Part of a small language model's weights.
Size: width 192, 3 heads of 64 (1 for keys and values), vocabulary 4096, 6.7M parameters.
Each number is 128 + 24 x the weight over the matrix's rms, rounded and kept within 0 to 255. Layers, rows and columns count from 0. Numbers have three digits each.

# layer 2 attention output (transposed), 192x192, rms 0.15, rows 18-32,82-95,146-159, columns 96-143
161134166140095092086148197094121153115139119097161139141145113121162110124155110165131151173112111109092164121101124142112146099091135152130131
116183132108133069077145122133128132066119161130120135108160101111111119154126084100117103171107141112115161131120118104094115149150135126089122
138157103133134140116155120110163091092149141132129106132098117124160153149095104118152146160140129120116126106140128149130152155133126142126188
123138150120113148164133158089138113149120123098119115148141140127115107115085115153160142090132143104119139102130100143152122143117111142123130
138080151089110111162121131154173134158136154134054112143135171145104104112125152100127129150120105130149113114185096114144115091095103124139131
141114146163190126066143127118122131152110128134079104130168112085131125132120124147129145094094118131149109147093155083144143119119155125119158
094174147085150135159161100129122119129140110129120060151120126135103123149174149159106114180131097135130124136137090073116142085118135100146111
103169108147098098130132141114117134122131171143159122098132126162081157116166107163106135144133128164066162086098103152106116087141110196122078
109155160134129087103110144098165144139123169120174177104080124124111099125171138119113113140134119128071129143121099086182131196159097158140142
118113097158085122159121159122131085110121098115137125141154092125126144136085093143118149131125135134116119141146151145100137129157113143119158
119112109106150122140109123087148136126074128147151114154128171130147169128160132138136136152136169124097069158157125108128116161111171137135147
120117117151114147097126138092158142133100160130134099126097098101118104104092055142160085101102117174090109160120119099162099124133168118118148
101114099160163134108126102161128102150096134145141127152120131138156133153127105094143130140083105122137152123145092101102165129121120110108089
143132120140132095094119079116108154159079119110156158118118102155130122115081108153147152129132141142114127122152168168097121111153156133137124
111111159101124102143164186136129103121147121137140107137131132086128118146152122116144122137108108144144125140154135133126141095152149132102166
168145097108109150159112132161149125147150075104116103124131135125082102166110145102134112101118114127135123149113108145149111106123116113130080
128104132119165129134178112098120120123124153100116114127110177132122164136144117145130112133114153176132105114158133133133107128122128146139122
130135107080150084134107136117137125111117173105109095143144129132116115115149113160173107129132144139139096141124125126135103111141137160112086
134122076157143163139162126137139139094153116165114176109127107148129127170127105125098144150134152183131109163131112118148185176155121136152134
136123140155146142146141112119117114137116163071116117118113130181144123115145140096103089179124181111094149107128145159100151114139128119116097
102136099121074129120096113131118164102159137132120141139090138153147137115152144114124161145138152102102161102118094164115129112131097115149139
144072136124112116119120112145122110086137113138165110127132134161170110141120120135164147132090105147123105142133119093142128164132145146154119
098124173168145155149085127102127102081138143149100154135146164143132116117142131127146109120128148144160138140177141120199170189087150116131150
145143138111134119092137117091113089147153125104125130151135079161164144112164112134140146115134162124128126110100149103126126106122129106154163
115111142123131157105145120126143081130139135137133121162107132131116113115156116111108104116131116150113166096141124115142108119122149102136124
139121155107188156147136085137156086094151096117083151104132137159118119166104124132108139126151094087156120124144137122122141121098133098098086
137128136135115108173128091145112146113141119094150076130131148096121100120180126138121138126172136139117132099136131148097123109123098120162144
140113126124131112129119158132126170103118102127129142135170127120142123124135143134123162143137124135133087156140149138144138150134138154110156
114082086148122152170104145167116171136161108129116109161135142161119127153180156079121137105139096133145058141115133081122111123080128140125097
091104161155127078100086100159076146115137154160106125126082147141150141121138088141099095164118127163158133090149125148143147106116140077121050
098131133106117175097062142133114146142117129120134090124099093145125138097114133147124179080200139115108098145130138117195086138169169142189125
082083175169132155140140115148074117121080111172106119135122109126113127117152124097080112095096134111115155153115131122070146078105167100167143
088125125123131148110126099115138129142116171164123118126127128142161134145152130096138093129143113104132126139150130139170104132153150141081127
103160124096145141103145147129097143078122124149133157124145091103108096155089117165151181116118094125113132165088135080143108133141113095148109
128063146118093132156153147146135069128133078073181114138130119142145165193120159127129101107142152134135110167154114102180108173104143146111094
147118103147149128136177218147161148108103137097125169074110117188108126161104138148137131135148158104148110111126159199134158115092097119066154
149121105110119125107125166130133176187123089126159088139117096070179066131141153106150133145112155104106092150135151124104121114149137080145123
184143078139118136164167126142129169146134110139145105203072159136079103074119134135150198108156141142133164141145140150094106161105171107082100
113161128130161076105097114129158131131108156129144082115126170090135114157112156129151139167087136115195123125114082150123148108112092106113158
123153173152120120119109114128058085135129155127152069144099058122139097115128102105148127065095145178062134121126109129127154124166107146140199
132211136121147122091069143134157120123123130172092157097091127156125116141123183145133115142120157095189146109124073093120130171107119145109141
114156096155093140111120106130122090164091171132142082137048085146123151129104124138083116092182171119190145079148086127098098159162107133146145
147142159141140110125150141148147073111115117142068165077121124087170158108149112157137137123119136131117160149124123157117115155142112105137124
# layer 2 attention value, 64x192, rms 0.134, rows 19-32, columns 96-143
113110159094096159168103143112121114095141133159130108124075123127098093146119103195120128100124142102109137148145130128151144111184167139101143
179120137148112139130084172121129125111119144128131156093107169132106123138148118129134137136077138159134131081152159155118131105180130111129160
130129142134102150139125141135128133165110107070068084131138140140123107133156155101144127130116130117128137123115148170118133133101146109119111
141134114134127105126089147125191111127150150144167109146115088087072182058178133109110123100108134122134122122114107115086145143092171131142110
115150096141128111142129141147107146107084128099090117139109142096113086165139172118090109107094101186116092140177142138118087108107063155076098
148121118148130127147136151145145150152133115148152138132149124150169126117109111154142120124087074158157112100122125117129156154142090106129109
115106150115110115117194161193121161139120118132127117147152145146116148092120131124112141137113106086149072102112088120105096119133155124143135
086158131128134144123144122144161136131097153149125144094160111083128134111113109153124175124109087130159073085151133169156151143133096161147126
134156154162174111117145126139091137126127131103146140077142115086137117131172136142145120137140117160139151133122118094102094161110153156146097
099101099133096127112102136150116147128145103162121117107134093117111143147119115123130138134184114171148122113098146132164123132141125136149107
131066113109134124141117142130131150136134132087146098138125104115135126127170115155154116067169152092127090141086122146127088133115138124126131
119158109128097145135119148137080166125131133111154148121134166121132109127091116121116127111123110167094149137120108097127136119138111151159151
186077120149146127140146121129108132108138138144154153101136135122134048119157196138136140176107075114082137116143124122078156124143169156110134
107144101133128127156117100142107071127077117133147160163143139167124102159170155143116147066136127088091120145172099164111140103142091125116139